Weights of a small GPT-style language model, trained from scratch on English Wikipedia.
Architecture: no biases in attention or MLP, embeddings untied during training, some layers without attention, local attention windows, value embeddings, hashed n-gram embeddings, learned residual scales, skips across layers, capped logits.
Each number is 128 + 32 x the weight over its row's rms, rounded and kept within 0 to 255. Layers, rows and columns count from 0. The size above them is the row's rms in percent of the matrix's.

# layer 13 MLP up, 2560x640, rms 0.108, rows 1846-1888, columns 400-479
size [108 110  94  95  95 106 104 111 111 100 102 101 106 101 103  92  99 103 108 106 103 101  99  95  96  89  92 103 104 102 105  99  91 103 106  92  99 102  87 104  92 101 100]
[[100 164  61 163 165 101 118 165 144  49 117  83 151 105 151 109 136 130 110 130 123  71 120 156 170 110 154 116 164 117 102 152 174 117 133 149 126 139 136 132  91 147 135 122 166 175 138 140  44 117 174 156 141 128 102 193 154 153 175 161 124 105  99  78 190 143 124 163 125 171  87 115 108  64  94 108  98  98 117 143]
 [112 142  90 128  92 119 115 161 129  62 131  87 163 116 132 122 141 115  87 112 134 145  81 111 109 143  80 188 157 118 113 192 137 151 110 156  80 114  82 116 124 160  98  89 125 144 106 168 129 112  81 133 139 117 132 127 114 144 119  90 139 134 169 124 150 152 166 179 110 135 165  89 116 165 105 134 158 139 165 142]
 [143 186  81 140 164 173 142 120 110 166 123 142 113 113  87 132 128 133  94  86 203 123 164 155 137 145 140 136 202  92 154 110 120 146 143 164  92 162 180 128 194 128 117 119 115 106 122 112 136 102 141 154 132 112 185  79 106  57 139 143  96 145 151 190 133 181 187 178 168 123 142 123 170 103 145  85 101 168 125 180]
 [177 121 106 121 125 170 122 149  86 160 200 175 169  96 138 120 189 122 146 156 116 160 195 161 121 100 118 147  99 172  62 141 105  94  84 126 106 134 158 160 109 125 118 131 110 158  71 159 133 103  87 148 144 116 102 131 155  83  92 176 100  72 123 184 181 127 175 123 156  95 151 105  61 103 111  89 108 138 168 145]
 [124 138 115 114 111  86  50 100  93 124 185 151 112 162 148 188 117  98 167 155 142 113 175 137 165  83 132 154 182 137 140 110 135 225  98 131 112  95  79 130 110 125  79 114 143  88  63 116  15 115  67 135  93 128  88  90 106 169 139 216 110 141 106 160 108  93 123 103 122 173 149 192 131 118 150  31 156 163 109 178]
 [170 163  92 115 124 141 153 102 162 134 104  83 139 145 122 128 126  95 112 168 109 126 157 147 142 109  59 120 163 122  74 112 147 187  95 139 204  62 112 140  86 138 174 163  50 110 175 136 150  94  74 133  62 135 104 161 168 120 123 161 111 146  75 152 123 130 145 147 167 104 164  81 170 147 152 144 152 183 113 119]
 [139 136 125 185  97 145 125 183 119 143 153  95 152 114 153 135 171 105 119 154  77  99 112 148 137 152 122 113 124 121 103 114 149 132 132 131 140 111 124  44 201 104 160 141  83 173  92 128 154  97 153 107 106 210 123  95 110 124 177  90 137 148  55 174 119 123 103 127 103 129 151 138 113 139 129 201 158 134  92  92]
 [141 175 106 160  89 122 108 117  38 115 118 116 157  57 118  66 130 116  99 141 127 155 142  96  79 161 116  59 120 135  95 130 136 157  61 162 125  99 111 110 146  53 118 217  98 105 160 139 162 126 112 138 166 171 142 175 147  85 147 128 115 172 123 100 137 103 115  68  92 113 154 149  99 170 174 164 159 199 189 108]
 [190 121 122 133  70 137 124 154  88 200  91 114 113 162 102 142 145 116 135  92 167 113 174 129 123  98  82 114  96 158 120 165 127 131  85 105 127 118 173 169 128 116  89 154 127 154 126 108  74 122 148 155 118  72 103 122  79  78 126 113 156 128  94 121 110 166 139 145 173 125 132 112 184 123 137 166 153 145 131 121]
 [179  83 134 103  73  93 192  94  90 195 142 109 126 111 196 162  88 138 169  93 160 118 107 154 113 177 142 100  94  91 121 111 139  82 150 154 128  56  79 116 124  74 147 115  81 119 210 152  94 164 149 166  61 136 163 126 138 117 127 101 114 144 111 135  93 132 109 110  99 132 169 102 116 148 179 101 111  81  89  80]
 [ 98 165 105 150 154 194 106 151 137 139 185 176 144  99 123 101 184 129 116 136 126  72 155 122 144 185 143 155 173 114 104 107  80 120  60 153  91 110 133  87 134 173  91 144  92 115 136  91 121  94 143 128  86 170 143 134  93 117 102 129 121 118 138 108 128 121 129 109 139 114  94 132 158 138 171 119 129 138  89 122]
 [135 173 136 111 169 103 130 119 194 161 129  92 145 101 155 123 151  68 137  75 115 149 116 136 117 179 164 112  83  86 129 155 135 125 120 154 100 107 137 135 155  66  73 155 174 101 125 153 165 137 173 117 112 126 145 108 131 130 105 129 165 129  90 151 110 119 132 132 183 184 134 115 118  93 133 126 163 106  91 150]
 [101 164 124 169 152  80  87 125  86 120 113 130  69  69 163 156 111 125 125 127 150 112 149 119  85 139  88 120 120  92 149 120 146 172 147 159 142 133 106  81 128 165 152 127 107  46 197 146 135 130 147 129  79 118  83  76 133 100 142 110  98 100 170 160 150 140 186 132 124 134 102 148 110 162  88 145 113  74 132 165]
 [156 103 109 132  87 155 111 110  81  93  87 144 113 140 114 129 114 113 159  97 118 180 150 141 153 172 194 144  78 100 148 103 113 187 126 163 145 134 137  96  99 142 192 145 116  85 154 130 156 120 100 146 169 113 139 160 194 118 127 111 136 106 147 118 157 141 133 110 124  81 135 117 176 152  64 160 157  78  58 143]
 [112  80 110 152 170  47 146  90 141 157 132 163 127 151 106 133 162 128 132 126  56 121  92 154  62 126 119  97  98 146 128 139 124 110 125 180 129 117  98 148 132 157 122 133 208 113 115 129  75  66 122 111 168 122 135 102 112 138  81 135 134 103 162 142 142  77 146  88 125 102  68 129 141 147 110 148 151  85 131 158]
 [162  77  84  96 144 114 149  95 137 124 143 126 147  75 158  72 151 128 134  77  91 130 134 104 156 123 106 157 105 173 158 161 141  97 102  95  46 174  79 134 124 188  91 123 102 158  38 133 107  94 122 159  76 126 114  97 172 107 168 120 149 175 133 177 127 131 176 129  92 110 137 113 153 152 140 148 116 117 218  99]
 [157 120 130 116  88 138  77 186 197 126 100  88  71 174  92 125 141 102 157 155 101  64 122 135  83 139 175 165 120  95 111  85 126 208 102 116 102 160 173 155 125 172 152  84 124 147 148 126  98 182 144  92 118  86 149 132 202 135  85 137 130 112 156 140 131 134 180 135 146 138 173 211 157 123 181  81 106 108 160 104]
 [125 102 105 114 136 134  84 141 136 144 178  99 115 154 112 129 129 145 122 108 160 111 125 170 100 123 169 147 226 136  66 123 161 140 117 119  76 129  66 174  90 165 171 137  87 195  93 189 120 124  90 140 171 146 136 124 118 183 124 110  79 118 139 106  96 116  98 104 152 101 162 117 117 171 136 141 112  87 138 116]
 [153 117 143  99 186 138 138 137  78 166 141 126 134 111 152 163 128 114  30 200 111  98 170 151  70 115 107 108 121  97 198 141 153  85  61  98  59 100  82 105 158 113 139  93 156  19 136  44 108 122  86 108 146 122  93  46 172 149 151 127 132 162  83  88 115  89 138  94 128 166  25 150 194 135 173 124  97 192  80 141]
 [ 95 145 204  80 171 138  92 209 112 115 118  95 110 127 103  86 104 129 138 161 115 129 133  69 162 115 104 134 132 131 120 112 144 163 121 148 116 157 115 142  98 112 130 154 155 164  89 113 178 149 108 102 108 177 110 125 126 132 106 168 158 132 139 114 122 105 130 157  83 101 162 128 145 130 124  83 117  86 119 130]
 [ 69 173 123  89 107  79 140 138 151 109 190 120 154 127 129 120 158 165 129 111 119 127 117  55 129 147 168 122 124  95 144 186 135 120  79  96 146 106 149 163  77 138 125 176 106 208 108  87 151 120 117 129 156  80 131 143 100 140 138 106 161 102 107 112 161 141 116 127 132 166 144 116  95  80 115  90 171 126  76 140]
 [103  78 122 139 114 185 165  92  53 144 114 152 143 144 158 154 119 143  89 139 108 148 185 178 125 158 159 142 125 164 135 128 115 118 132 165 102 127 115 134 138  67 113 129 116 118 139 145 117  77 174 102 158 116 100  93  80 136 144 128  88  91  99  96 139 114  92 146 159 157 106 155 182  61 131  69 105 142 162 131]
 [101 174 109  67 148 166 149 120 145 135 146 195  97 104 154 150 142 154 106 194  82 159  72  74 140 188  69  77 100 136 144 113 129 166  47 105 186 130  78 150  89 154 162 149 130  62 127 104 134 131 129  69 162 145 185 164 111 103 115 190 144 129  93 115 134 153 152 135 113 158 109 130  84  98 105 103 133 144  76 112]
 [141 166 170 131 100 128  96 147 118 107 169 109 152 134 125 165 106 140 131 171 144 122 108 156 106 142 160 204 142 138 180 131 133 124  84 129 124 156 153 124  84 156 115 135  87  97 137 154 160 161 150 173 164 119 177 139 130 141 123 152 130 113 152 123 153 103 101 138  71 160 131 142 108 155  57 127  62  80 113 108]
 [162 158 151 154  74 140 142 100 126 191 104 108 136 126 137 180 157 129 135 149 164 147 177 124 201 137 135  64 141 121 105 155 124 126 156 129 130 128 125 162 159 113 159 140 182 165 144 135 149 182 111 184 146 109  91 123 136 166 168 131  71 143 122 172 155 161  94 159 109  98 124 113  87 150 119 103 152  68 175 133]
 [174 117 100 104 134 122  84 100 113 150 105  38 179 140 139 178 121 140 104 118 134 219 116 121  81 134  93 119 125 110 150 185 118  75 127  90 186  99 202  76 107 126  90  78 120 134 174 189 143 135 180 132 145 100 155 136 108  95 137 141 113 187 124 150 150 142 100 109 100  53 107 157 123 130 133 148 128 135 134 145]
 [157 151  68 114 103 113 112 139  66 162 148 144 166 160 156 199 176  77 141 131  96 157 148 145 152 121 137 170  95 103 146 161 128 165 102 172  73 183  73 156 154 222 149  78 116 132 151 148  79  93 199 101 135 160 129 133 107 155 165 146 132 105 141 120 166  86 124 109  99 112 105 142 127 163 178 136  71 145 149 105]
 [ 70 185  71 118  88  78 103 148  99 144 116 155 136  62 143  97 133  87 113 117 160 173 112 112 161 150 150  97 133 139 107 175 126 141  95 185 118 142  63 132 139 156 146 173 160  87 141  62 139 183 150 161 171 122 156 128  99 108 173 135  93 134 122 138 168 148 146 174  51  96 137 130  86  83 180 141 109 183 226 158]
 [201 156 142 167 135  98  69 142  84 104  80 119 105 132 145 166 127 119 107 100 121 138 163 150 104 109 148 133 156 132  28  66 113 205 107 121 125 128 155 115 132 141 130  91  90 131 108  92 128 111 129  93 110 104 110  75 156 125 147 188 108 116 128  78  88 103 204 139  75 130 164 146 125 103 173 173 136 180 127  55]
 [191  98 151  59  92  91 110 129 125 118 154 180 159 131  77 142 153 168 164 153 176 123 140 120  99 144 111 116 146 126 171  86  92 101  86  94 109  75 154 187 145 186 150 109 157 156 121 147 123 122 128 121 147  97 185 150 151 137 156 130 119 105 104 106 149 125 126 112 104 108  96  92 180 174 139 130 128 111 185  98]
 [140  59 104  75 143 108 139 132  95 100 127 153 169  97 218 141 142 174 120 145 128 120 252 123 139 170 152 138  65 181  84 117 135 111 118  92 108 114 122 150 115 129 165 131 134 140 100 133 190 162 183 148 136 164  99 134 148 111  85 138  94 138 145 166 111 115 151 143 146 103 113  94 158 144 161 144  95 137 127 159]
 [148 135 126 182 138 114 182  75  94  37 121 126  76 124 126 164 118 106 143  67 122 130 137 152 192 156 166 106  56 188 157 166 122 102  43 148 152 129 172 131 114 189 126 142  89 132 139 126  62 101 141 135  61  83 108  46 149 112 132 145  69  55 146 101 145 126 146 129  71 144 143 136  70 100  72 141 117 141 157  99]
 [121 147 167 191 130 126 132  98  64 133 140 146 170 161  89 139  97  91 139  79 121 108 179 165 153 119  89 148 188 127 104  94 128  93  99 183 137 165 141 146 167 135 170 105 170 110 143 175 215 129 133  94 129 189  98  73 150 138  76 168 152 136 140 105 140 139 127 108 146 151 142 104 147 123 162 168 107  93 122 111]
 [135 144 150 192 121 186 103 103 121 123 127 128 211 121 139 157 145  78 116 131 128 160 206 156 177 138 128 126 108 142 138 182 165 184 119 136 138 138 132 127 139 176 154 108 117 119 112 124 170  84  71 105  60 124 182 120 126 170 131 106  81 150 130  89 109 120 122 106 179 204 122 128 181 110 133 190 123 146 128 146]
 [144  82 182 113 119 132 173 126 115 110 118 185 166  57 124  89 145 125 141 147 139 135  97 150 184 123  73 140 109 177 111 164 114 182 128 117  95 120 131 115  95 123 133 125 144 152 170 132 117 154  98 166 149 148 118 144  79 133 107 100  91 116 178 111  57 127 133  74  71  94 146 102  83 113 155  81  66 126 177  96]
 [144 163  94 108 133 184 138 113 141 161 147 151 119  92 125 174 125 128  98 117 175 120  79 103 120 111 131 109 126 140 133 102 195 142  70 116 121 145 103 117  81 134 121 192 147 127 119 158 113 161 106 157 170 150 121  83  84 184 125  81 138 107 126  72 162 112 135 169 166 137 197 130 168 159 150 187 128 145 145 175]
 [137  64 117  68 160 123 145  71 210 154 108 147 111 129 130 158 150 117  85 118  80 186 130  88 100 170  72 129 112 101  90 129 112  80 154 137 130 123  82 155 165 126 120 183 162 142 192 109  57  78 111 157 133  68 135 102 179 125 115 123 138  54 132 169 118 152 189 136  91 133 102 147 126 150  52 136  98 140 150  97]
 [125 115  74 136  99 159 120 100 131  75 137  76 106 155 184 180 160 162 108 117 108 148 119 175 161  95 141 122  85 159 195 113  92 137 179 195 138 131  78 104 132 141 132  97 154 156  73 132 142 104 133 152 158 154 130 118 194  72 133 154 115  38 105 114 174 122 104 131 146 161 135 205  98 134 172  97  89  85 111 136]
 [112 132 119 149 131 144 131 111 137 125 144 117 118 147 123 113 176 154 178 115  58  68 107 122 110  81  98 124  82  79  78 159 113 114 113 118 107 127  93 137 151  77 102 156 110 205 165  88  83  52 186 125 141  92 140  88 168 125 147 160  92  70 101 134  99 122 143 133  96 120 125  79  82 174 131 149 144 134 187 121]
 [198 134 158 122 124 134 143  96 135 157 138 135 118 117 173  71 150 128 111 138 112 101 122  97 111 159 164 133  48 168 164 125 157 111 134 135  84 132 196 131 150 158 119 109 121 117 155  79 100 156 157 204  79 192 202  90 120 102 138 128 104  95   8 105 158 101 148 150 174 101  95 129 140 108 121  93 141 135 122 101]
 [122 136  93  68 155 108 120 144 177 145 131 238  93 154 142 157 157 151 112 146 160 138 188  95 118 141 139 166 146 122 179 159 133 171 170 133 150 163 176 106 139 124 127 128 179 113 151 154 167 165 103  90 125 148 130  51 160 136 110 157 143 116 112 136 160 125 147 148 152 156  49 139 152 166 146 148 182 108 111 142]
 [147 119 164  98 136 135 152 113 115 142 125 142 139 106  87 184 135 166  99 141 128 119 112 160 109 103 101 123 112 184 154 103 110 183 120 137 183  90 124 108 116 185 135 112 156 108 127 115 151 165 134 159 137  63 125 157 236 144 117 155 109 136 160 141 180 113 163 105 128 127 168 176 140  73 131 118 176 111 138 136]
 [125  98 137 154 145 150  75 137  87 170 126 117 129 151 140 155 167  58  95 139 182 113 126 139 118 181 156 159 177 172 131 142 163 151 107 254 106 151 163 123  96 140 125 134 139  99 113 144 124  86  69  87 159 155  82 155 144 122 144 112 106 132 148  58  83 108  76 199  80 104 171 121 132 129  74  82 127 109 156 129]]
# layer 13 MLP down (transposed), 2560x640, rms 0.038, rows 1846-1887, columns 400-479
size [ 94 100 101  97  96 104 107 103 109 103 100 104 100  97 106  93  99 101  98  91  83  97 100  99  97 101  94 101 100 101  96 105  98 104 101  96 100 103 104 100  91 106]
[[128 121 118 108 106 157 138 128  77 144 104 129 159 169 141 171 111  95 152 128 109 139 122  77  79 191 178 209 148 143 158 149 144 126 118 150 164 166  77 123  97 148 131 129 113 118 167 145 137 110  85 157 142  73  59 146 194 146 106 188  49 115  67 136 148 163 105 106  98 173 130 122  52 146  44 130  98 135 129  87]
 [131 214 118 132 137 143  92 131 145 106 108 119 122 130 151 104 147 144  86 188 168 130  90  68 118 146  66 186  92  99 113  63 152 139 210 123  96 117 108 126 118 148 129 112  99 136 120 167 165 122 112 128 127 149 115 117  93 177 108 143 135 101 117  88 106 123 119 124  96 116 154 106 221 115 130  98 146 116 124 123]
 [110  31 191 132  75 154 135 182 138  86 157 109 100  79 182  93  94 154 129  81 135  86 121  91 133 208 138 175 144 146 127 153 114  95 134 160 186 187 164 195 120 160  91 126 170 156 103 204 202 196 116 139  83 143 129  92 127 117 185 113 182 179 110 133 168  53 138 110 101 197 130 108 157  66 103 126 177 129 150 162]
 [ 80 149 132 120 179  94 186 133 165 170 111  94 136  95 107 109 172  59 122 108 165 121 158 169 116 125 118 145  82 157 114 153 105 194 194 133 119 165 146  87 141 146  79 126 113  66 194 110 116  98  94 155  79 191 137 186 118  94  69 161 115 145 141 121  63 130 110 101 157 155  89 115 160 114 127 162 137 119  69 152]
 [111 171 139 107 166 155 165 146 140  92 121 128 126 187 128 104 131 105 166 154 132 115 161 148 126 106 121 129 110 107 161 116 169 140 126  60 189 163 161 129 122 120  59 158 126 150 121  89 146 153 151  99 136 117 108 137  92 115  89 138 176  90 124 171 140 157 146 184 134  75 188 173  97 142 104  93  98  83 139 115]
 [148 115 113 108 146 145 112  95 167 117 117 134 161 104 123 110 129 153 130 103 124 157 127 105 141 126 158 216 132 127 107  99 167  93 115  98 160  70 110 111  79 141 160 103  86 112  97 180 126 128  76 170 148  54 133 170 131 108 132 119 119 122 146 161 134  89 134 115 185 178  72 103 149 166 134 182  77 152 121  77]
 [ 86 144 130  96 127 102 128 149 143 137 128 123 144  60 141 137 159  82 135 182 140 132 170 130 100 221 122 155 134 121 124 158 138 115 133  53 167  86 106 173 117  84 140 147  94 113 132  89 153 136 129 122 212 155 163 159  60 112 155 157  96 113 108 124 114 153 101 143 138  80 136 146 212 132 121 118 151 136 111 168]
 [122 145 129 151  94 139 139 128  32 176 102 112 158 167  98 155 131 134 152  92 133 144 127 152 115 124 115 142 137  67 192 110 173 129 143 144 163 163 111 130  56 152 201 120 112  80 156 108 101 111 111  52 130 199 124  83 158 114 106 117 198  99  86 131 106 157 147  99 119 153 120 155 143 137 170 132 161 120 183 134]
 [168  83 106 121 122 207  96 128 118 134 165 182 126 157 194 137 153 199 145 121 208 130 151 111 142 142  81 141 130 146 129  85  93 163  58 135 129 144 104  73  43 154 142 134 139 127 133 137 127 139 147  72 121 124 156 117 140 146 120 108 137  83  84 164  92  74  96 168 121  89 132  95 194  87 182 139 117 133 139 107]
 [115 159 185 163 119 107 134  74 113 111 151  94 115 168 133 122 120  91 163 164 148 117 217  99 191 116 119  75 143  48 114  55 116 166 122 134 105  61 147  90 104  90 117  65 106  64 156 139 127 122 113 136 189  95 163  78 188 120 116  96 118 144 134 235 102  95 166 152 130 150 124 121 124 123 182 104 158  61 111 158]
 [181 101  83  98 112  84 131  86 136 156 126 113 138 129 165 182  78 166 145 121 146 134  76  81 164 174 107 131 104 105 160 160 156 141 161 109 169 105 175 130 121  89 102  71  67 153 102  95 169 129 133 119 127 118 184 149 135  55 164 151  90 109 144  98 181 169 149 119 148 149 137 105 121  43 143 166 152 171 101 114]
 [156 138  97 126 115 174  79 146 163 114  76 113 152 110 138 135 106 158 181 174  52 133  76 122 163 142 139 111 106 168 127  94 159  79 133 146 127 149 125 162 250 182 157 143  85 128 145 109 109 139 149 149 156  32 117 145 171 142 105 176  73 115 128  87 135 155 155 113 117 140 171 154  92 112 166 121  79 116 156 117]
 [ 78  84 139 138  95 113 151 111 135 153 123 124 168 125  59  95 157  95 111  93 158  83 166  98  88 120 120  70 152 139 123 149 117 112  93 115 144  94  72 107  81  87 152  82 107  78 159  95 122 115 152 150  88  83 109 151 142 183 180 172 173 161 143 144 118 117 136  74 176 143 107 101 115 143 100 102  96 176 122 160]
 [101 102 161 147 126 109  84 137 181 171 120 174 162 130 137 129 131 175 124  99 104 193 174 146 197 126 111 130 131 111 160 121  38 107 157 139  85 199 138 108 179 104 120 146 174 148  62 151 107 164 192 136 121 101 149 130 173 105 179 147  96 145 132 107 101 158 135 169  97  73 164 103 167 126 120 156 134  90 103 127]
 [119 118 103 126 167  72 158 169 132 154  89 158  98  67 127 133 133 114 123 130 163 110 152 108 142 119 120 127 114 127  89 100 102  89 116 134  95  79 156 155  95 111 146 117 165  95  92 153 123 126 136 202  87 152 142 124 134  92 135 164 106 105 133 173 154 168 187 107 152 134 141  57  86 159 144  51 151 131  50 118]
 [ 96 172 111 118 144 111 115 157 170 134 178 112 126 102  69 203  97 113  97  98  59 143 135 130 129  54 131 100 119 118 137  75 139 102 139 115 160 120 114 151 103 111 150 122 121  97 166 158 200 120  43  96 135 159  96 115 124 151 109 140 172 108 148 137 163 144 137 138 132 152  90 107 100  73  69 138  87 210  78 143]
 [ 57 111 144  82 142 162 136  92  86 114 144 183  88 176 169  86 122 175 131  86 102 158 136 100  89 181 117  37 146  93 112 125 114 156 176 134  87 117 138 124 141 115 158  58  91 120 161 158 100  81 150 118  65 136 176 107 119 131 113 108 134 164 119 141 151 112 203  89  98 107 198 255  95  87  96 185 122 155 130 181]
 [157 169 141 200 134  93 136  93 151  99 100  71  92  82 112 115 137 173 131 126 160 108 139 153 140 148 153 142  84 131 195 100 157 153 150 140 179 118 110  26 109 141 102 100 177  91 174  84 173 176 158 161 127 176  70 106 190  92 125 109  89 127  80 104 118 139 147 138 119 165 109 160 102 108 179 167  99 154 117  81]
 [162 153 144  84 103 126 131 124  60 125 156 174 148 118 107 130 165  80 191  53  87  82  91 185 169  84 137 149 180 103 183 195 130  72 119 162  97 172 110 128 141 168 105 105 207 134 179 129 133 130 116  61 162 107 141 103  74 164 144 144 102 117 164 121 162 167 139 185  96 178 118 124 165  95 135 118 130 104 121  91]
 [ 60  87 127 143 219 195  86 111 123 105 120 109  86 109 141 171 136  72 166 137 132 134  56 148 132 124 155  89 131 119 163 105 173  84 107 133 151 206 168 151 139 145 131 127 150 125 153 132 165 114 115 108 120 126 137  44 219 122 147 168 146 138 132  81 119 135 158 164 124 111 115 103 131 108 122 108 160  88  83 150]
 [136 160 154  88 135 132 110 114 129 154 131 149 127 171 212 127 173 105 119 124  89 144 132 143 119 149 107 168 129 110 142 176  65 116 151 126 149 159 146 143 172 122 140 107 124 148 182 158 128 142 125 117 135 139 131 147  93 150 198 135 127  98 142 148  69 148 120 103  74 164 127 117 190 138 118  71 101 137 211 147]
 [187  93 131 135 107 166 146 136 145 177 108  52 141 165  76  80  85  67 102  98 124 163  68 120 127 105 104  96 104 151 111 110  92  93 105 159 170  56 100 117  92 130 101  61  73 148 160 125  92 128 146 157 139 198 108 139 122 122 110  77 138 143 162 108 121 152 156 120 136 179 144 173 111 124 133  77 111 160 109 176]
 [138 157 189 120 110 183 108 150 115 123 168 120 139 109 133 143  86 137 155 132 125 113 126 120 108 157 120 120 129 131  59 102 150  75 123 112 129 158 150 125 127 211  96  98 108  82 148 179 116 101 115 121 165 126 138 113 119 153 117 168 136 125 105 171 114  91  89 122  89 150 143 151 106 170 115 139 152 132 171 115]
 [ 95 136 150 110 140  99 115 123 136 139 145 143 155 159 150 123  88 104 173  87 172 113 164 143 145 112 122  93 106 129 122 155 163 111 121 105 116 127 113 127  81 158 148  98 166  84 135 186 125  87 172  81 178  96  80 140 155 184 162 127  96 123 182  95 108  88 173 138 119 114 132 163 163 114  86 109 157  89 157 130]
 [ 65 124 180 104  82 138 164 146 163  71 138 108 155 123 115 149  77 168 141 135 129  77 118 108 100 115 146  78 157  96 121 149 138 159  53 172 100 148 159 134  68 134 147 121 186  97 150  88 148 143  50 141 134  93 117 129  87 140 108 162 173 164  60 150 116  64 115 118 169 180 105 102  84 114 103  67 121 118  84  70]
 [176 144 141 143 106 116 114 140 165 105 147 151 105  93 132 169 158 190 119 164  83  88  54 103 170 133 135 133 139  64 150 131 115 120  94 150  97 199 148 153 144 144 150 127 129  82  89 147 128  91  82  79  81 144 115 152  71 142 100 108  82  80 141  71 135 166 156 203  63 115 104 139 138 105  93 154 129 171 198 156]
 [137 117 107 112 165 134 137  85 130 178 202  99 174 107 121 156 145 147 158 162 167 109 127 185 178 144  99 105 122  99 137 167  67 137 148  87 168 133 114 112  89  83  60 125 137 176 168 141 150 124 106 153  98  83 138 181  91 121 173 116 144  68 128  92 135 127  74 116 124 111 132  57 148 120 187 161 135 124 115 136]
 [ 79 131  92  87  69 111  80  98 110 103 176 141 173 128 108  91 153 121 197 114 123 143  83 119  91 145 151 109 102 174 127 129  82 140 125 158 128  66 142  98 143 166 114 140 116  88 104  88  83 133 114 141 134 211 105 121 108 122 147  94  88 149 160  76  78 166 130 146 152 160  50  88 136  80  95 140 144 174 122 152]
 [114 175  85 132 157 112  75  94 125  71  76 117 105 141  70 113  90 149 124 123 141 109 139 142  94 123 222 170 156 125 129 115  94 141 120 134  83 175 108 114 153 160 125  90 155 129 167 146 101 142 121 154 213 110 164 109 168 130 123 179  82 107 106 183  82  66 132 118 150 137 158 152 142  80 161 197 166 146 114 112]
 [123 134 139 105  70 127 118  77 149  65 141 130 133 125 162 115 142 112 103 124 169 125 125 120 103 143 142 112 150 111 133  75 132 142 127  97 134 126 128 156 146 128  86  72 109  98 124 105  81 122 107 115  99 169 115 127  75 122  69 140  97 120 151 176 126  79 181  97 110 190 181  88 134 106 142 120  91 111 164 111]
 [144 169  95 150  87  82 141 128 141 136 192 151  53 136 172 154 105  99 117  65 130  90 163 133 160 177 137 104 125 100 152  60  58 131 133 128 170  78 164  97 179 122  56 107 150  74 122  94 112  97 133 148 127 109 138  99 165 110 129 127 137 121  90 138 185 139 184 123  73 118  95 120 109 120 143  95 139 144 182  87]
 [177  95 132 104 137 107  97  68 160 188 164 127 152 164 188 153 174 127 116 157 168 129 102 122 194 148 112 146 147 138 144 137 116  60 117  93 183 114 137 135 147 165  82 138 164 102 143 175  90 120 121 106  96  89 132 103  97  58 163 184 136 152 146 123  92 114 155 118 168 131 179 146  76  79 123 120 135 147 136 111]
 [ 91  89 115  82  72 188  99  53 159 179 150 184 126  68 116 172 140 101 112 140 131 164 132 108 128 149  80  65 102 120  91 110 112 159 142  94 137 145 148 198 142 157 144 190  92 127 121 145 126  99 106 152 131 146 115 111 106 117  93  68 205 115 123 130 105 135 148  82  68 107 151 166 126 131 131 110 105 137 131 188]
 [164  84 133 156 127 108 172  94 113  85 106  92 102 124 104 125 129 113 150 162 151 170 149 173 126 123 103 110 143 111 105 158 144 141 159 131 153 149 152 145 108 142 113 144  98  96 170 156 151  96 106 110 114 166 110 147  89 133 157  77  95 146 133 120  83 197 129 129  92  97 148 119 113 149 187 118 143 115 112  93]
 [127 131 122 136  11 137 166  68 126 104 178 122 125  97 129  96 135 143  96 122  94 124 184  78 120 122 115 137 140  76 163 140 142 197 164 170 172 144 144 136 124 117 133 124 101  86  90  94 174 164 150 155 153 122  90 160 103  89 118 131 162  85 155 109  95 161  95  76 149 157 117 165  86 121 115  77 125 123 146 138]
 [116 158 147 170 117 129 100 120 149 128 109 113 105 117 141 119 137 125 173  64 153 161 132  59 161 114 159  89 142 139 114 123 183 158 143 157 177 151 147 149 113  72 122 117 110  71 181  81 132 161 163 134 127 115  75  78  66 161  87 124 135 168 119 135 140 134 141 147 111 150 161 122 179  93 111 179 147 144  37 130]
 [149  82 116  84 121 131 116 124 125 128 117 101 139 168 133 151 119 150 116 141  96 124 168 156  88 128  93  89 113 130 117 166 134 141  96  82 118 137 150 177 193 112 154 144 152 141 151 136 140 112 156 158  99  56 165 123 160  93  49 134 109 100 109 115 124 157 166 140 136 147 155 132  92 101  86 154 135 170  88 203]
 [150 147 154 183 188 135 146  95 119 116 107 146 177 147 132  97 156 157  89  85 156 179 168 151 116 114 161  51 140  82 181 158  99 103  95 136 107 159 115 127 104  96  63  86 117  97  86 166 217 163 129 131 159 164  91 120 179  62 117 178 137 113 144 173 118 149 117 141  42 112 125 100 172 123  90 172 127 126 161 143]
 [130 112  61 166 110 116 105 101  89 154 115 171 126  72 176 101 155  96 199 148 174 101 137 117 176 173  95 129 167 127 146 179 129 109 134 165 148 143 154 112 131 108 152 118  98 113 134 194 140 156 103 159 134 205 129 187 110 140 126 136 163 131 129 133 159 138 135 121 179 169  81 179 113 113 171  89 101 128  42  92]
 [173 140 111 142 146 150  83 137 147 120 124 153 151 174 132 125 130 162  94  96 112 197 194 109 102 100 152 128 162 147 116  80  98 147 113 103 120 188 149 121 110 189 166 110 133 126 174  60 152 153 124 110 135 171 114 109  67 132 150 124 142 161 121 165 168 134 141 147 161  48  86 133  93 166 113 151 130 143 134  92]
 [108 117 115  58 183 113 167  81 133 183 122 192 151 154 150 128 147 150 125 151 132 155 128 145  92 117  81 124  93 160 146 124 106  80 100 127 123 208 165 135 118 103  58 192 186 150 167 122 120 110  77 185 123 145 147 128 146 176 149 175  99 140 144 163  82 159 116 142 146 133 100 124 134 123 120 174 137 117 159 102]
 [187 112 143 124 102 120 121 192 159 155 168 166 131 129 169 106 136 183 104 112 150  96 172 191 162 110  85 156 127 136 103 119 135 172 128  66 112 167 105 144 103 121 115 137 149 102  66 139 187 182 131 104  66  99 160 119 117 154 146 147 132  89 158 159 169 137 163  98 121  73 119 147 174 100 139 132 122 130 127 139]]